config.toml
num_hidden_layers = 16
hidden_size = 96
num_attention_heads = 6
num_key_value_heads = 6
head_dim = 32
intermediate_size = 256
vocab_size = 548
hidden_act = "swiglu"
norm = "rmsnorm"
norm_place = "pre"
norm_eps = 1e-05
positions = "rope"
rope_theta = 1020.0
rope_fraction = 0.5
qk_norm = true
attn_scale = 0.297
bias = "none"
tie_word_embeddings = false
parallel_block = false
extras = ["local attention windows", "gated attention", "exclusive self-attention", "value residuals", "hashed n-gram embeddings", "a smear gate", "learned residual scales", "skips across layers", "norms scaled by depth", "capped logits"]
init = "normal"
init_std_qkv = 0.053
init_std_o = 0.00662
init_std_up = 0.053
init_std_down = 0.00573
init_mimetic = 0.5
optimizer = "ademamix"
learning_rate = 0.00127
beta1 = 0.9
weight_decay = 0.14
lr_head = 0.0089
max_grad_norm = 2.0
warmup_steps = 238
schedule = "wsd"
decay_fraction = 0.735
decay_shape = "linear"
final_lr_fraction = 0.0
batch_tokens = [16384, 32768, 49152]
max_seq_len = 512
doc_mask = true
train_tokens = 207800000
max_steps = 6991
dataset = "wikipedia_en"
Each number is 128 + 32 x the weight over its row's rms, rounded and kept within 0 to 255. Layers, rows and columns count from 0. Numbers have three digits each. The size before them is the row's rms in percent of the matrix's.

# v: layer 4 attention value, 192x96, rms 0.171, rows 138-191, columns 48-95
# o: layer 4 attention output (transposed), 192x96, rms 0.17, rows 138-191, columns 48-95
# q: layer 4 attention query, 192x96, rms 0.196, rows 160-191, columns 48-95
# k: layer 4 attention key, 192x96, rms 0.188, rows 160-191, columns 48-95
# gate: layer 4 MLP gate, 256x96, rms 0.187, rows 0-28, columns 48-95
# up: layer 4 MLP up, 256x96, rms 0.178, rows 0-27, columns 48-95
# down: layer 4 MLP down (transposed), 256x96, rms 0.172, rows 0-27, columns 48-95
v138 092:076141211082140112108077114127180147130161196145104120143072137157116083116152133164130122156172149104085139123122132134131084085161114098157142
o138 104:116099132112169148091120153120089101108116168187115149112108135190111068105186154075144119103104107139069156113164182142156154079156094092186146
v139 106:155128165138182112128073115126152127083161129104103142167180103082142120165115072148178234141176188050102082105102124142126128127165158083145135
o139 086:131106169117177151139107142133140120120145145123095113162177122109099157106188057146179255118170139121124119096148148161139087175105141117194129
v140 097:112121169170095080096116113118137113094080083117184151152114143174128090105094100147056112154134142187140153164142152069090106144095070113100077
o140 091:085130182129087110163154060122162104112087107148129148116147090116163113127096093138035111122156085096135124174135148043128080148118140101117046
v141 107:162167102143194135119129090137168161160134114125086144132095094146153113105164184132115132097163101120159184033160141142177160142137136055112102
o141 100:196119118066186097087103137139100197185134110157112138156109118155144141136177155031094102091133121134142154107147126136138142137117113108135148
v142 109:142107085160121136160149255143120133171176128101116150145157148125065170154109127129203145143120171164127129100142164144081124159100141098069092
o142 111:125165113119082069131109249079140131176147161118104132116168144163097146132076144122188130127104138136108128076112176117083148111101151115085099
v143 116:126082113164160117079170102082140159136123090133116136158120134144111162142169089070103144146150124102140086130098037087183096138200132167157122
o143 104:158079094173122126113136122084138120093144049087125113189131097152138120114168087110143129125153125102141065156117060097151082178192117137072160
v144 117:198089166056204146162127158153116168111131169149107074207148114092104162140128130164109157135116092144145172141100123166121197100128116136107142
o144 084:159106158122129061122073141159137170135119231134078119156110150103110130138072161161129141134198112120145156103086178216091185127162121128093120
v145 102:079143149118131121136138092078115076166079134174137136164116110106094186140089121114163132132076052101130113205153109141126098067073104092137141
o145 096:076113147145104169153136103084148142143144134098134121154131085091151141142093076139108154143092128106113150161120088162152089131065167073143146
v146 121:096097088150134120092133156101142104128126114108154109113112138125132162128141189156097111154129179134113123120126134082118103026165109075097184
o146 107:082142101174131126086133077109125103105106091093173137134112139114123165123108145173108134172083163135147125117168107109093149053099121106088199
v147 100:102125131170094071030111121110147128104106152132144120157132128074121138117140157136117109105115145096127199125150166171192093175200153123099120
o147 093:085123122153120091086114131112188119109117115159074093171142172100039128148155117144142142101092150125144160123207143141121154123180160111127137
v148 104:114125100156132115150150143124147120147184121138146169105140140137136158113155208126171195105106148079091138082213111172157133167148167072132151
o148 092:152164158182123115167102139114113185144156154133125108163142160106113147120130126072168157098076132119087155079204129167121096120157160105127112
v149 120:134070114130155194138127171134132135130156101152158156149080135073136076148079139156060116101097132133147127085111094120100196241111120131120093
o149 105:152084145091136151151122174170137121108122097123122115070097096142092100073131113161085083091172098138155048112123080082095143082166118115157092
v150 092:166099138147132087147089202244098156072144130162151122180130077116134108124094113159179089102157150156161107092110125126104179172111153135090121
o150 099:156130120138101122144102172189179076147115152176094109141152127150108135102102093190138098145166155121152114171137127109070195201132128099112117
v151 114:087084184154079121137053151077133165129151114163141139151109147091162115148087076173108183133154109116106157095164057140125108171154117094101115
o151 093:084110150119089145119111168149136142145156149192153106133150186115097133129109094209123150137162132084085152128120163140151095125168141133103141
v152 098:141104119109092130149113200141121170046122062132132123103120151137174122100123066159136170150118134184137142073168111083134114150110096126116104
o152 097:137154078098065108167150155110125184068110095195145125121170178162152097125093108114081160153156117130145149148128183090145132101129085130142139
v153 116:099158105095120139111120118115016098185115148095111133132154127141145093129172128084095104082144091154146176180088163187165096102115145146098109
o153 087:135143128141100067119155104111092114213133154106098150123146110119120114158109130125121080120184096126140077154124164160167081051171101159139134
v154 120:114117103101181118079158101151072122160111176142114140110118150127138176124176165092122095094118155124146151163109137184119154108121160146128142
o154 095:117121151152171098034103084158115087173140167120139096128131081086167202130113204085140072130137146155131104115122116193136161116147162120101164
v155 103:082126165155093070151171094110142141141156117168212093144105098177144176116106175105128161163083165196164133113174094117191129088117170147134140
o155 099:149132169133108123142147137096100149119153154124197057161101148158129206098110133074125150178059173153132137109191061095110122139124168133138167
v156 095:137134174130139133129180163123106190085087113112162134088114099199148137133109136133069142116154147149092186085150136066180124163149128157148123
o156 091:101147112128131088168130150140107184090074156143162126089125145163128096136092131058100138134141119136089171102164151086180134204147146154142153
v157 105:126127117112109150131165150116072171166121154068142147112130160148152061136117212163086100103131163128170120139091150172046152145118115133112145
o157 100:154093132104141136120154119120111147155084176106132118071157132122121101123138188164149103117136126154184121147102135135138185077123093105153156
v158 095:124128134156127119084117128126191162142206100140106158143128082072101150112120062113188131097090112074081143116165098129124088145120117155092117
o158 097:090121125150140126091140137145204147153178132108136129134088101068141147090114117157155157103119087088082141139105145097115132114124152124109052
v159 100:160094107096140163092120109150082129087095148133153163110129128202101136105168101117065079081121115187110153148125120179210153121168106111162174
o159 101:223098105141166151102108117109092105102098123167140162142117084155125171086177112033098080093131108158094127191162106160102139190130103147140157
q160 069:193149152137173135113158084134151180063165116118116139066146072141145195163161168128114150169148161166124093122125113140088164159186101140104141
k160 089:166149116152144084111111094092121090168105149125106122135152088141098161091155181079139066169106089154174198089114140153143172139173134109152131
q161 087:149138080193132109094150134154154139106177097123100137132110145126137158114148091074179109176187124131163062148177174156090137031123100184156066
k161 080:107136114172133054087117058099107159159139093124120169128104139149067126132112121069133145143152117100085099131138162134147154068123166140169089
q162 069:183170115098144132153106146086099118137118153158109079107155128115139158148172138153115113105110070141116132123115129197192196185180147092071135
k162 079:153139168045165107179141088130056129091099119152122132087202146124160112080139153133116081054103066158118138185132116139145135098125152152079174
q163 094:133162169064152168150108121071086100156120141206137092126153135065151083134173153175114107114098139144114181114084116184179185133182137126068130
k163 088:116177180098204179175134075077116116141079157119120118130093085130099115139114185140106067100076100137107094153115163185130130108128149147078173
q164 068:137152174123181102114092162114106060079114130121110085115178078086121155137148110171098175101189128104095183091133142144131093134180146060149123
k164 078:141142133072151194170147149088115057126054136177092055170153037167141096109141147139115134123083090133141161102126167142101153091150107053105137
q165 105:148130153191124124071062096088157162077155122143147143116142097060133139179116158142185166149124122146114082124109073117146070150168150129147133
k165 101:135121149174134110111108090065120107135107153122146116122096109088130171117072139135147110189174125087106159148068068151178096159177134073139139
q166 109:126135119181119118119064171130203134104113100124173148110133093075067155191108116152134163164134097135160111062177081096122120103077154068174074
k166 097:143116164144165105122096193152150142144103130100139096094140086095101148188118086201159131113135126152110181107120082150132121119135109077120095
q167 104:099140111136144129123150145127078118151112128138115126059119090151103147102124114133163161094109158156178141135175185164113100083166132122114087
k167 098:104155136107158097082117120114119105154123127123102098073110103147133140115095103118132109051083135158183134086139148106136201163129140149144087
q168 071:127102041186133150093070111140143129133170154101198095151087120144152071148119113168109125150125161162150121128123157103185118189109137158131125
k168 088:124120130172157129060081157129122151139146128126191111160108114152138090142125056116156105183189098136136116135150154093154121117105088147121066
q169 070:141092154105189082083119159219162138106123122101119114095168078125186167149123152167166102144146124133133168060158147133173072185190152099139101
k169 065:172099047161107104114178135138162102098106118130152183128082149116170099134094143104121136134167105184156181151103113152135046114167127117172160
q170 075:116130133138129100119110170133116185105154155133119109168151070042126115163123155193108198073102116104109117119079105154157079146158121081117156
k170 076:150137140116179152114143162146119122146078147153175111151116055105179112161129145169130132105113121115100088126110131137122156118165091119094087
q171 076:098145077132130082169143130159099098122162153041082119138159126138110204085181110099098092135191091130129097180124164143088123078097109105154137
k171 091:101124112166123159133139103139175145126137150082111175162132161176083126169176160049154111203139124089107058110126163149119180126112187102163098
q172 106:123086112160110119083126108191174135103169106058142183073124145144129164110121158088158141179188126115116087117156151096087083126044163146168091
k172 107:097107086162095134087118110142156139111156080051143182111121159123118128107147125103119135144196158131164066105162169102139101145092221136164117
q173 095:193137095131117100129086082108191181167106142146123090184153137054149121173114166145152146159118086151141148126124142144137175130128079146078114
k173 105:143108103170136111121125053122151151126139161138142143135128109088100169145108148111146136182118119135143102113127141161146158118128054161108147
q174 105:186155174115163100137086127101109132094080170158069119140123085073106119155063145181131143162131105131081160143142129132099136130137126148111099
k174 107:160169143104172119149128132075122129139111147155080094104106089105128117133071192153103096152122151133138160121126154134136151104141152157134107
q175 111:163124086109145066134162168123135143111145169174154171158130113099166126185184159111154154093080082143203083085129064149127121147105129160161110
k175 093:171112115135174057169158146127131131127165147164148172133155150077112130194169109132156109088105114151176081097136110137115140169107111176149120
q176 085:125192107107121131079175154129100071107136159171132154157100097127161098090120145081168166110133119100183129178090174135133075143126144165195168
k176 099:132180116121120124141118139134113104116129178107128131202119112132103112116097130093164084135133133079128099137069205149159137171133129190149153
q177 094:164105097124231066155117124137091141111138137153155153106070147105145167091131122087135081068123126115113106153128167107112187121115159145110124
k177 099:165127116134203121133112110134083142153128138143146163152065118156137168100129142089127128103153122121090141184123187065106214129102152158139134
q178 103:172151044101170146158194136164152085105101149123051083126152072164130124128147124130168052152090128170107159116147139135111098094102109125101111
k178 102:138173041104111159141184148115150098140140134088147087162145058153131136133138169106147089153090155191162142066123130136142102153117129118120058
q179 098:175125157147149074097126142122090164086163145101120148178114092075141163179128094151144153051164137118124137119157128165079154095134167108128070
k179 113:168122093129153131123132177140127158100136108086097082152156085094150124166112119164168126054192165088145179092153115176093195134171191125091112
q180 091:082162140175129131180139078120102071140172098119132109110108142096148159112136104145090182132082125125200108160167122053102090124131209133053104
k180 098:082138105128146087192124113136130110161107105088123124153132153104134199145119131160092132088133114168147140164132107092030107131115171125041109
q181 102:139139097134148103076151062116161106079144158170146159152145118179122103103124146056140105174076153088175102151123145112104085170116107168189122
k181 111:120168129146133141103151063128136083107101176155146194125083116170108139127110183045130059129081146128119068155117125116093098162083143160164150
q182 098:098157134173086161189192134168132196141099112087176098081117128153185122086088096086114135129106149125104126154142117166215128163089097144150079
k182 118:113159099184106148135176124137096159133119055086171104128111149162190111107118087074084100121124085183130155121162100087182091147071133141133071
q183 113:132110099095135112140137116083053070108110197131106142167189128158068145133170108095106111089162110154110107194101122184143145060134144145106171
k183 107:099090113129133139159125157074075086127159195122134118138196146168098155091160099104135140119148137142141102192057155182112139038131136162135141
q184 099:117094118127166142167144116118197085096115150092131130163180123116115177092129136150129119097089139064221120152085184150084102171082123085091150
k184 110:085109102080193138111118134116169103128101153130130130159168118092086145140116091138070123111139153109198115097164174121086142120101114095089144
q185 106:143084181192097144128132103136154184104096097097136106139111107142106141161070129139088152202154084125050088161147140106103159118126147104126078
k185 111:105076101195130144105147085125127179100116062066157124090143086147136123149081103137109133192154129076101079106153101085161117146159152123126061
q186 100:152169112094171101075113088145097146144074154132106175146100122177172105132178149111086095130103135093117178132102095126101121196109139162162158
k186 090:117145134134096102096106128166111127134117194173135152144116131122147126142146157107085105104125124068130156167119131124094137174104163186206152
q187 098:147100121075142149141150103140121173065158100130140091132166093109149163109127149149136108092144096165148140174074152113132189111099167084113075
k187 093:169121153078134116145122084151092148110174107108133150167152145086149160103122179137137089143133105199130145163129121119193180161126167103110071
q188 099:182094149149112182129134148146119162109161127147142119128121096119068164187056152178143173117168056115121108151140155066077162070128122133091133
k188 088:142138096125178187073166123142157126121160072116149111138113109129167169169116121144131105155167107110149141056176131048162126085139113157117093
q189 085:128113104103115147118129124131051099085136170154135149119066099095125091184123047143107128126130134140174189096103094129168088062093116142107072
k189 113:116117117095117119084167145138082127096142145160149155125083159097172126139112113153110164139152147223145181121132041112152131089105105115113092
q190 100:193082094166134139147140104114121101081125136108138189130116096135103138100148102116173093102081127180155110070144152184161111095136111108102084
k190 093:139100151155149099105155074085149089100125125145174143100139089112117136046123082121131051110148132185196129108106110153152143105116095133091127
q191 094:107053160115097135127172174115202158181084133138137205143153111125100101217114137124146142122099141130163141118130077113149126132105107089110164
k191 100:095053127090126115093184174149149135202106106078114166142128099125099165205114111094151096102119147121150166089136053082172077136141112110114129
v160 106:117186140073192192105116107127089082191097146129157036114129123105150094097147110153146159114122126118129170153159168121100113117141154200105132
o160 099:125180047125112122133145134074099096058131096153133077087109124091165080185162140069165104139148065103173113135159088101119140141153132168111104
v161 102:207130094138142134137179158133134113079152114161089126163110153173194103066164065118109051099119144113128102147133094160131213117124088113109105
o161 106:166138126117141136081116110093159122134120116132133138165128086124091136110192136073094135157082148195085143111148175147187111131144112073143087
v162 111:095132091087145141132171123106110104128161116093081091136106128197179180141142165130116128080129130101211160132090163101105051146146093141121207
o162 107:089139097105148126121128086078160110187146117105065097125119152115166134083156126144132120136110175105159165063107164099145110131142075089158219
v163 091:161139154166129131138071120164136126088129205096047148145103103091057142200105117144089117100124111089130120162129137150116142136134136147148089
o163 088:128135128134160158115140122103122138078169125117133097183184123106118105171113163165133089088131100121247133124045125135117125113137092129098082
v164 104:139124106163113097135095121068132138135130094079088148165094127096070151113126148146193088171139105158137096127130171132126133108114111190146069
o164 110:150138049171148137116114171120182122142145136150123125142149115157167122104111123057134121111152134087092110109136106168137113094133148093155173
v165 095:158101143166127126151108082111170154133107129121155137156147096145062180122130159115115103149134086177146074167129109186189127130140086128147119
o165 087:130148102157069139108113120113164082155101141178179129077134123066082146131099142100082088124195150177149125101082128124131125107116115116130065
v166 104:123108118132131160155117169121234137203166166111063141092100128143095180096097136149167146110113084114129089128180149182160137114110123126107162
o166 109:112151092106121092130097142082127120149118060145149154182131125119139179094145111153137125089111192149106179138156100153143178101152162104169156
v167 091:153094154134146086128202117175127149118120115194126116130095120138156063094144131138058102088134140171117089146068136116087110148118146080102113
o167 103:161121080159110117043160090119170071074080121134156131141082110119086123071095109122068083143117078084109115144079147090149187134088125094151101
v168 092:172115106153128178132078154130165159100133153122130143080129107089065087122135152125175092077115123084117121048097124199121112157093115099144131
o168 101:096137097138107119087170127178104141128156086102117170162105149091104096121112160155115066106093143182170124126138105092154081194150131167114091
v169 106:105128154116154127133140121040089100139117152078108097142094142132143161142155113153101121115155154060156153172105139090044043112163123129142204
o169 089:143141113079155107107181126075114109108128143130100081172089148140150108136120102135105168128069158083168130134096166115099127089173148108121191
v170 107:127149174149130155164092125131165164104131075092118162078188136089106170109102047132160030124163071123134118072174110152150156108125146151131107
o170 109:144151127126159151127087124118136090126110183147119112179042099142140157167116129135135159083092112166176169142133105129162127179121114070194116
v171 086:070108122096108145091127189208128181134172136133140154126085167148089091089161136140140152080128135128135158083125107124169095161168168170151147
o171 084:178079176098160042073125144132113135118114145089125147121131148141124210122117181141158158106126122096135157171149154124112129084132080120161175
v172 107:082105118142144153172131138138055109143135167141121123127093101180167165103138119156066139133158146095140143148117117106107192122113172132117190
o172 107:171118159115137076110128079124124200109065140143138150110147157114104145095136172158084150158115136145129142086152169119175133073117138095146161
v173 106:136066127096175122147157150072127139144118147166104197099080159132174106120152144138140114118148111193091143083153128133126162159074109195117148
o173 111:150139138171116108100142155125105152194136153085152106170131131134154121137155147116139154156113195150102102138183166105177165146175132101120151
v174 095:140120103103158119143130143108132141148119136196082156127118139172064137136135147145094136139149073104136111177093147121111042147145130065111109
o174 115:135145157130098088083086142155133127143103111055167131155165115103099131186128102144160120183109148109110075153096177156139078134168092134183168
v175 095:077176099111117076140122105100053111158175115135142112150120131097201109122169145111170139150118141093124149020151100087116118138141167144090138
o175 085:171126179100128131175145146143109115125133100137166143099125132153138131138146103134124129146084105169078183115181152129146130144038112138158109
v176 104:139081146234058170161148121139167142129147070129129156142141093116128071102108127119122098162162136145144108115150084116180170165123124104144071
o176 078:118141145158128053191149161163173128162104122113162126150142081126139147091146171158141120122139138131090135145124106136097102136084163052148085
v177 082:146097144090166111128171144092062118132125114194140133088104152144163073068094066125072067118100167156173158152174128125093177094120143115117143
o177 095:147123172097179119105120173138076071112171118204143104144080146128145151094136146096095187136066165147134172035158139106132140169175085135102135
v178 102:170136072130147135149095174086117073162077097121119110196139128110116111132154093100161074175146141180090118153101133145162121104121130150124089
o178 106:126108122158110119079227155106141167116165144108150133112144090140143103086153198132106152123095179100099139124117169128162141152132108100119119
v179 101:146096176103164069124062110171146136134119093131155140137137135087110223069042180127103123101135131132106125161111156164162139164106129181154095
o179 105:121127076125140116150125176108185075163101096128107051132151158168133140124147089167139093153122112045145128109126057094142165102110145093117199
v180 101:067117146159154088073135109094141136156107131123177123141136104126149141127067123135137114132153143155140144144138148145129109127093169111123127
o180 102:119077160120118133166091157158159147103123116064141109117081113111168197134122174097147138197140123187117138079175158108133144120172097140108101
v181 115:112175145094133163155128112119134122178111135112124099098116160173144066115138085116107139229129177133129171143160187135070124133140146120118171
o181 106:095053123127130128128152128099121124189125108146181157146088085135149104149129142139166134128139188070102093146189168088160105106199153122144163
v182 115:185112074108138099100173173211085127097165121154119140109130108129092149077142190124155153065145117152169101099119107154138141200125148160132117
o182 117:138147069090084137115159099091121115166201100156096146127163147082130179135184139080104100132112128150152145141065083148108145153147109137199134
v183 099:180133146168085042169119082137125110131118135090172165101153137077120112172176151131147147106153198174144141086141109137046113117105136078112045
o183 098:144120139138098166117208093119131194130096107117130094151147162160118158120117111141162136117087139130107076133156110178151119128190166100151161
v184 119:126102110186179094170086117076126054159122105126115149115105070077092133073122107154164059069093149056144141105123110073068158069124123200133132
o184 114:149166132107166195133163098136168153098156122115100097118072168199124143143078113116148122178094100108094165127090156167144129172142108113095084
v185 104:206157155120140103097138139160128156048145131102124129106116117088061084158117116122123083155159130095139097155178174108089119065110115111158055
o185 109:188124136158110120085176125137171154091132103170152131208124098109109109152084106091160159036122101132163139120060081135068152133142158171140113
v186 107:107129109128130177208086128137162111108125151175150140160097135134113135111130103100150115196120089176132133156141085177143168128193100119157089
o186 097:131121133120100087129164122057123082144115146150145123140120072126125155092195132042099114175126121052148153137097110119118086148098133098121112
v187 100:185176115174115111121134163004108123125120088120105107060136157141061152141151089104100114168151112134107108099119083140135181075172132145158106
o187 105:130124118102195144085146189071109124092116159161108088175128139153085105128124155053096126116140091159110124080114194127166102116189163157135139
v188 100:121143143131097131128086170144117107147174109133101164162129104122126127093124118128125141049119121091118105089148125129136097124149156106162148
o188 086:145120133114154061131119161147142114111138156108103166153097119142134149094062106200150078105107132173160124097140130120119205099102097136073099
v189 100:145109157076100084098134143198141193118116187076096156153104140129145186196132141129101146059147105153161081127107140095113127109140104123154130
o189 112:119099152148119111099158073155142153145144093097120144133101135134110133127117156111137210070134110135146092125122124140102157092186114170098196
v190 100:140140130125113112139119134157060109096166118066106129174082124119143131129118164146113180046139090176162101147115088123086138162130150148127141
o190 089:162144078122144133080146088134150077148215146090077147179103137104150126174079117130103075078141119085158147121094091118088146121124134127108131
v191 091:101138154133147145126150164090130146142133154190167111106159164085110169133119127127079105144148097147154128148186084122152139091141156117126120
o191 097:118103170099135147091114117138085112120138138065141167095125163148171158172149193139156144119090145210153127115114155131148165129062100175125123
gate0 094:115111174129139187170109105121153156124136177172156119149089138151127092135121177108152140178157120120141150046176181151135133088144157095134083
up0 098:121062094136196144164125146110109141089164150104120126075109087105112063191149094128088139103180149115114173111144152158142181113109143106165054
down0 101:171066097092092116135159069121107164108123114172135150136155018122089065121141079170124183127182141195156141090131110110165168132175164124164131
gate1 098:121102119109125063130121148123152157102111183157140132160118096137072129046123146129104181123142166119077167104199097147149126187145152100134115
up1 096:147099125091161136175106154138119126085084144128115173130122138123135104065062111105105127015167144151130132098142110140157119150150144139149151
down1 098:118150145140065230092143150122145094098176128111134136152109125150131145122131082165121098148164111146061084109165100142111098048111083134114090
gate2 095:176123098111081098108114188114116142127134093097090131139133110050123210180145123125128134114131117112116109115128082126154112121112121116108175
up2 096:124153146165152171169066100125107123143119161127161128137081135096144074130143169101097113136150164094140151127152132112158056085196109159118117
down2 093:063148149089104069133126103147184089101187120186125110093132047134117109096107115040090130102172081155093092111157117105095135134081178133080122
gate3 094:136145097110155173115139149153104108149167183146141092171141151159196092131169168119132161125158133193116121170087140140148125124115102128158106
up3 090:092175094167128128163143136134106145092120116166150183098100197187149126096124121098170183095099084154134124213097088161117153140129102137157122
down3 091:113152094169141146171112108128152122149183141112142117050090094106157122113100212108164054145137105137039148111142153120076137110145118167123090
gate4 104:117178156103188167110128088098127097080138124149136158118099178109105139100131130105135176133131088159098099140195182139117160175103154140145084
up4 103:114133162100095094197116077142141155146136125130119114104172117163139117115116104153151166147143135137116117129164186119091110182114095148065070
down4 102:155137146167193145209069126149127134132120148102119111154130093130110112108106132137137125178065093177123084158169099097118116121091113133117156
gate5 083:147137126172180102098079127075137109157123154096108112167107143155133071133089125135105139038114111148107158168101103130177095098121135115141139
up5 085:080112123123098137172149078116185105167154173139070115093083074109123173105131139151130135161105084160092147101089111108114066167147070087113154
down5 083:102132115164161145116176092091102131115098103167141146046091083146095107157171111226140121109177113168144189129097091066140121125152154129205151
gate6 096:207165166135083177138158121172139102120147153143166094097166120151155176019159172086085116100162166103140126137095124077089126175090149106150124
up6 099:091145101147091104123035103095063108083129091140143068128144166102142122111131125098159116102130060165135107113129167164082138122179118206071116
down6 096:148108099146099116108144127138103139191119141158075176076129137109097130130036152111136207156108070139120073083191151092132110081161116071143135
gate7 106:111182096088119100092112165135123149119130129154176120080138152123235166133105153105137127097142104138128163116135130098162155093162124107193153
up7 103:101175164106165130101105104203158139103132156127131122109082126092147089097105175084125196123106149115131135160150142108139167112183099082119102
down7 102:073185210094122128148120166151137148159144159078159082102108142189118133091124101159108073089113181111066084161145165133136110150122097106128116
gate8 097:120140172105107148115150071124149114130107117115103127042092141143172145170152128153165144146167160075149135137165100134254135130112127162170146
up8 097:126088123115122104145135131168096045125138162066138156096160173194078143160155128097131133114101151153120157107081158091086124120111093163127151
down8 100:036127148100086097131109112114104088133162182087106126142138068092123141110122071126156107130100082123077135077162129106117103132112112116147070
gate9 098:132132141115070060115165172115095209128135102105142106115137116126117190121153152156193137138144109144204123121126105121133123111173159157111159
up9 096:153131115081128130136169171123121143171114140103129102161123099156192131086102112141097113196133192119195082128087184109079137149135167161101142
down9 094:132168130076112110085099085142131160110131105122071097155140127146171123121076164138151165203092146104115109096092186138131097157162055117165117
gate10 100:084178158140115122139105105082127194061114126140154136164121161166099143151171165150138074125127082163148175093168135137131118176136187064099164
up10 100:150127095082195120074132106186134170137162152096136139102151075083131116097122191133105169113083128124103073212160116137104112111126158115138151
down10 099:102110143148134074133093158150139120112086092166105078147067157059150134162130085160083132119069138097100080103089101091148223134169118124161166
gate11 102:118158168076181088111189124160119162144204129180157127071078170081190161137126177105108081113199108163144098148161108112167130112133101118140125
up11 101:140091144154124168120149182092155133139102134160045168100113142180148080109086099127061129176178167148122073145102126126107136127128126072130195
down11 103:115098138065143124117133094139117123122146138095134093116121164125086144147144148106168111133148072138122153176142163091144163136078142170126173
gate12 089:165123156186140127114115121184082161188081144116148164129158102135143119183136144088152096113173095169140194176170177072093119143140072108113088
up12 098:159144081120104126160184207119058116094136106114117141150137129116140135134085111155129109109121108143185164133099139121115094059123143146123149
down12 100:068062116090143145120119174110103138170138169131155121195130137113083183132173165132138119145114121171147148167105129109131097129101167188130103
gate13 103:119105078148137126103104147098192081142093087123139124100143194073148141048154201099177141165104085123174124123116076149155154163161140131157081
up13 102:104097112148104111129164169157153147150060084138124118096185217145119128041135164112174149159104098158123093113137087134164160117101133105178131
down13 096:146159137057101096154113180115115109115139086139147086135087068118138182089101186151180175099140153088140093158110151128108166153051132119163154
gate14 098:120112095129138057067135154153146115117114156139078129103162168064182086090179149107094126115164120157180169143106108018144127158092152139115101
up14 099:110130161107106079102115091172194110132111100174053176108187157096154103114098137099074184114177099120127133133142098087141150161162147162149085
down14 090:038119104130094128126106121143115159127142122181111160196144130126164097116123149205128087119131096142121204097116116096148138145141080122072120
gate15 104:160165172113068093140146119138116154140163131114099138066112156145177134104154132081080110166162113131140157092160163146127155170133104116123111
up15 104:098190108140142163137116164100108134116117100101146121133137145151136145206108130168170120111177096146147092165133137147117094113109137194114146
down15 102:166101145137200154135194159119115093174122147130125096125130158067128113136123149083108110113100116112124157095132122136146116110046136161095109
gate16 095:065162101107103144112157086129078127148074062144103079170145111159078121135101134118184140133110120119178142086134109134122097110115141171102123
up16 090:089155167101096138142108134109117111117088076092081124170153109166160097150114164106126147138120125063162119138160103120164031183167120137131127
down16 090:123106118127150125190177155134140148149101099156088157173156103134103104103120130173159140126148101108158074090117122162150099159144118096096078
gate17 107:119169059075135140105095113179119121106149136103123083140117157142168133115082161133116111165108168139107164092150191156049133170139124151122179
up17 107:128098096111142093135147142111115041110116140095139145138168137156086118116106131137106116033135161101166149175057080098175131136136102126130149
down17 102:107184138128143150078133105170105175136136139137099100092062128108157130112132121065074128161111130132101176092144173116064122161172093130148149
gate18 092:146116096108119132087163134149085189122137136132097084118071156137136059118107143169121145160145130117158161083188098113151123087106148121089100
up18 093:120143163082151149167165108158138136135129136070168139141063042058131166095122156161118156135120113110115136148125152112076121145079197173087108
down18 093:119157070056138128131131136123107125119169125105144146184168158173191102153119105150157119163155058049141149155100193122108123142112174103184160
gate19 101:159161155094126154078144162107087132101126097144154166125131158124153116149133058088106128062127097155115113108139108095151119211151115169069060
up19 101:090093151147114104137140073105099130201178102135140158160092150116156149124084080150129152136162157128095127125114107140197104132138100100081176
down19 102:147155085028066157145091126073110069108173137167176103110096114096101122107107151109125125162149160111123077140096153103129163111109131114064161
gate20 079:142172122071096157128185173116169072060149128166177119145082167113141118104169145146129139153169088117136138146194109122166122110134177121195115
up20 082:144146132132133122121160084122203118060140139151141124162107129134103154105139135153102090157124086084073123188133133126154133105139129139121081
down20 089:171178127078121158111100178106119127105121130067155132138094122156127170102147139104100124084071072163144123166098162144137113094166161183164130
gate21 105:121140076075059091142107133145077030146146089112132088145096131089115089110111153137180066186132128128181181133180060121102127152100130083144108
up21 110:120144092080071075130078157119109091121189109122071123146117153093135096159146163120141072136133104131157198124162055091118140140084069136130134
down21 099:155141106110080101153153134200107082105153113048125066168135174135112129105089152219121128141113167127145167137143053141138143143134136092164129
gate22 104:117149058107126078102155108093058105145141126117100123103175148146190153168147112091084077107136190195130135128175104080169142134173120134120141
up22 103:089141136123100121073145145153179136129089097133182078143103064128060163137129134114113173117170071084107113142123113181155113095052119158173154
down22 108:130121087098135092162138067125132106075222119161193060093136106133129193154118178081137121114128115132124099148159110112143116112163130080124138
gate23 097:132153152141116125068137083095109126134187068097066138142181135142109112133193189091132146118126105084182129143157164093116158135121199084096100
up23 103:117121129174078076082138104085144127141113118140107072135113150116061174132144112123075125172122111155182158154177172147103124084188163134138128
down23 102:124093140092139099102104118149145121055173106090114119096125151132106053093114091068117141096115124142137136131091114105123132179148123074139192
gate24 097:071122119069104133100127111165165096149149050165134121121172159135159175130157181134107088135124147066163110135103112161140141112077097130127095
up24 101:100127134107145118066165154123057114126115156177135111100142109078137093128160190064175112114112119114152145103136099108096115153114113166094070
down24 103:113123131150160121083057125190161159165133174116046156073118091120107120124128185115094179163120122105150131121086180133171148125167136152071177
gate25 107:074173082111160130031115100110150177203123179127125158134122106152139166135168135099120156180140121166126113104156128156175128114105157138147147
up25 096:144151155100132144119117121093137088073100164112148131185083159041113180129098114134135164141116119142113174122183156137178188122158069132102158
down25 097:140174131111088048101131145105107206086149093158177142172113126117103096160136087101154161168093149124122143070093134107169152119131145107180109
gate26 089:128128163111104163081155140130170120078164128150163150101067187119187106075111164115098142132188205154159184153109085106118146142085097104160130
up26 093:151157123157143116106092102156183104155136113139090159138172148098102121133138129137124127112124069132101112077169139116148150132133162122095138
down26 096:105166145118128166092152165094129087130192142209081092111120082133170143075116088114162104114136109112139114033172133159145124149105126109149080
gate27 108:104072120137126079194155099130157080077166124114095105124123152170134164127129087085101146150096156151128169094176103067122185108145137101148053
up27 109:150112065080113182115129182206109127144167141200074199159116082117140125112149158121158088118153147137193158179098143136098171160104135112113161
down27 111:131173144166130168172134121121126092070130174171125086092141121173118113084148136111085121108144127145134177068083084167055147148076162136156061
gate28 096:117151079071132105126171158117146164095107115187122154113074122156142093161107173108081162112163105093154165166157054127131188106100132113143141